Weights of a small transformer language model: RMSNorm before each block, shifted keys.
Each number is 128 + 32 x the weight over the matrix's rms, rounded and kept within 0 to 255. Layers, rows and columns count from 0. Numbers have three digits each.

# layer 7 MLP down, 384x1536, rms 0.0263, rows 214-256, columns 448-511
138158060073054127137143000145158168125139149104128156152135108153101119139162137107122082134179073099134130105094123103156105160135084138105127151149101169195089200155103113137129126090141171
049134114100168131104122115123123149144153183109139135223136154151142147136142107153113125110150125170163169136117179177099182139103083146080089108113142140075131173079088139153127054149120191
123147134162200141111131107150124120105137096121120137107107096093118116138177120122134104133110170150124130142142151148179166145115143160139179117144131161125117070158141174119098110155116122
168130120095101117129121152152126106185135193104129107105169122138198140179132141119107150116087093056097128116131105135107099114152091111122142123147137107159160071116117129136156138136125104
113126220092099069154196143062144200170145165057155144083124140102134112123138116113138086142115142101090091093143077160066200066091179129177125176142121126108125153108128100163096106154110159
158125116075171122138113099163136154106163100126087109127099106039137065098151163214152144143138123154159099053107166143116055118139112124127085126137095126125122127177115161078140136146113111
088095029169102156101147107111110083072101078139164097146155123182127152137129151066144125074160160083075073095099146185140119087109090095183141067102131130100095092114138122178098139074155169
173109121154152104155153108153148065087086088113083132146169095119152138091114147163133102150141170153197032123143183070114121099127131103095115135065107098131109143113132159123111154097164119
092099106108167061143165110109128151169163069126140126095054176042137088104148143116149141108124150084109120116152142133176064181167126121134145147156103062160146174105122139126160193100128099
142126151118099123082165102082112146146159153062119118128127118125123108099111161136159076150124156103208080125157147148154158030196117116083131135135143118134144175163108112078103143175096147
149132116084197051097115110123091154098143162175132123133069131148109070098105148096129149110140079082130132125107103224131143121089127124113059166126124182136140147095129121131132123193112144
174101168115141106082195129160071118164149208141132115070110097075108146108143096145078093144113170149102121068180086142201105064176141108088142123085133095080123154116087182101095118202110094
122135114138178123135179086148245173125137141192146170218166153176120191165147141193159178188149106177110149193120163157105171182161164161175141154138139136128145146150102157110150110150147132
124139101120172135133099138135112124158089167128150073124164127159116119070125141147126156166115106099140135148054189078112129131147104094101159093079082148113109136075081173137125143141129137
138122145174044135156124056106124162000106135077152126048093151098184053144108150168116099125115140179095137109144101135159144156148149129100168121117098128113125138155135086150125198116092101
125111139144157097126141142152086106105103136130098082129128098160141167161083171100082106091068137081143114117103152149121132122136097128138199143138128089190108118160114145121138150107118146
166140132135094173151059158135110133059097145144186113157125106101158118074138106063153138111093123116103061128135147119162183165225201175108038127170153172143153140173106146169100199110136152
109115093119082137133146147134113083169142149137100115163151130144129113148146122060096124162153142073110090137175115091134144144155128167170146098147126041105112145106163082095147115120120134
098157175096124120083192099090175099153107110097127127121129082204133119114162131096111115122161088148125098145179083166160166150092081119165115099165163082152157157154145140114085193088095162
095165127130146157138092155114152106176139156183138123116110135089128055125082149170162133150128116105176091144158179123137119159074128153140153130141120156148128123136130117129091090135106056
085084098103120191129079112163143107143153206152140111084089116118138148142127155154143116085065092114114108112082171148179104112078151128172147120142164067144121095138130165081155142133143105
070132060040132165154109119094117107172151144113140099102089110098156057151141102114150176118126090104160120105158137164072082101087144105130188151089133101143138171162143095136166095141167192
152098167150100167177136236085111153105077155139142110082131097085169119168116170179146176091061143154120084134120154099136099115165128155132104105090134142077081062158114102158110099141102168
128113084144094141040104085130095143134122132107129145125143130113143092152069111092167168134091140162059167098126129125177068131087142132128104102150117143160135133150146195142106136108093074
185141121063167185134144172114139146095108121139142124087094107061102098139084103114155123116153138105065084082107119143094088122140123151139142124146128120135101144126170138140163146109106061
053123127042094152104097115177119158080137125133108098163114097136148115112080092146143137178136111129115145139109113145105193115116097125132073115139143083124159086104179111131092020141126114
206121122165121083146096128092105182093105172078100177113150115077142124164160143136132097163087158109144160103137185129102142097108086109144196105164096114115127106122139094128162096156149117
140119132107090080128151201129134118120083109128128126112149123138094147108100098142122092152155111138122109103151071166172190064084181069120150141141087108118171154163138126162160101133136131
151121095173102120143129099111123125120154119186154119064104129132132078086164146108127171146149189142149082059143193099142160213160135110133137118112136163091122149094149120200121158059155145
109145095097136131112155140070059156096163138163123138082092162149122079138089079089161121163112115138111126041148158120166164107125180087138067071119136122162136127132135126094139106118127110
096166094098103163111069085130105118100142132160144132175122144162158132177137099125162122127114086133103151126114149134135147135119099094110073149088101114100157124177145112091114104123093125
105114076172137118137112157137138137145156120158157159124130123187028160092146148115103096124188155153095155178082088150127058123148157092189156126134136118154122122093096180101104122167081190
164163175106094045131107117154105087145119082166130128204189102082087133136167161104088173128150081117172118106149100120145121182173101144131092119151124121149143079113119103125128143108156167
117135083088129130108131123160127169152123167123104137091197127153155135160150115136170110157092148197149154136143174120096102103083119128150070109103138107111155083152156136139118133111178127
088101109163082168105164157129141152106145128160151123150122147078151092130100112137148187178149168099112155102091144107128091066114172101043179153104140131099157139146065144144126120056143118
103133144130085125154110166196114136100126120138111100102144167091099120133112163108140162120152173169156076081086101120194126152127078110148055185117155152115116144165212121104069149159150141
113109117129160130183160100048146154155119174068146150140154103170118153153108090131112162182162132156121145145119103124117183083125189118154074137041115162139137134093136130195154114145140187
153159172120196112169168157135148132165115156143186126091130100145116116121152185127112213129161071080117114097175156139085196123135120189099106089181120134124129103084121117147124095146129137
190151130092115139145122076118094077121140064147124125094103136170148135154180160187125119133168157147089163123148127112128199115121116086082169082121174189100160161131136130069115114139151060
051112125177174151087129096100097162128135112094161138077096134109136166145156135076141156115149105136076132153116093102140084096097120139124171142053150102108140136095100130185186114141085132
186151115137161079125107153174099114117119150121098119107166111175119131133124109087133119103126119142137103103074106112162120182071162145156134136146135172127112148122155123127180136110160133
062101101133150190163158094129138167094107136127107108136146141144176136091182105164133140138085109082114129111128097105121127108157096159132140074132141130138077067187159139178124072109118194
131143111143160141135145101125130092176144030093101114130147104130127164136080192136132183121051046119115150150114193103111074197121094100081183179117158138075143162106090114145160114132161119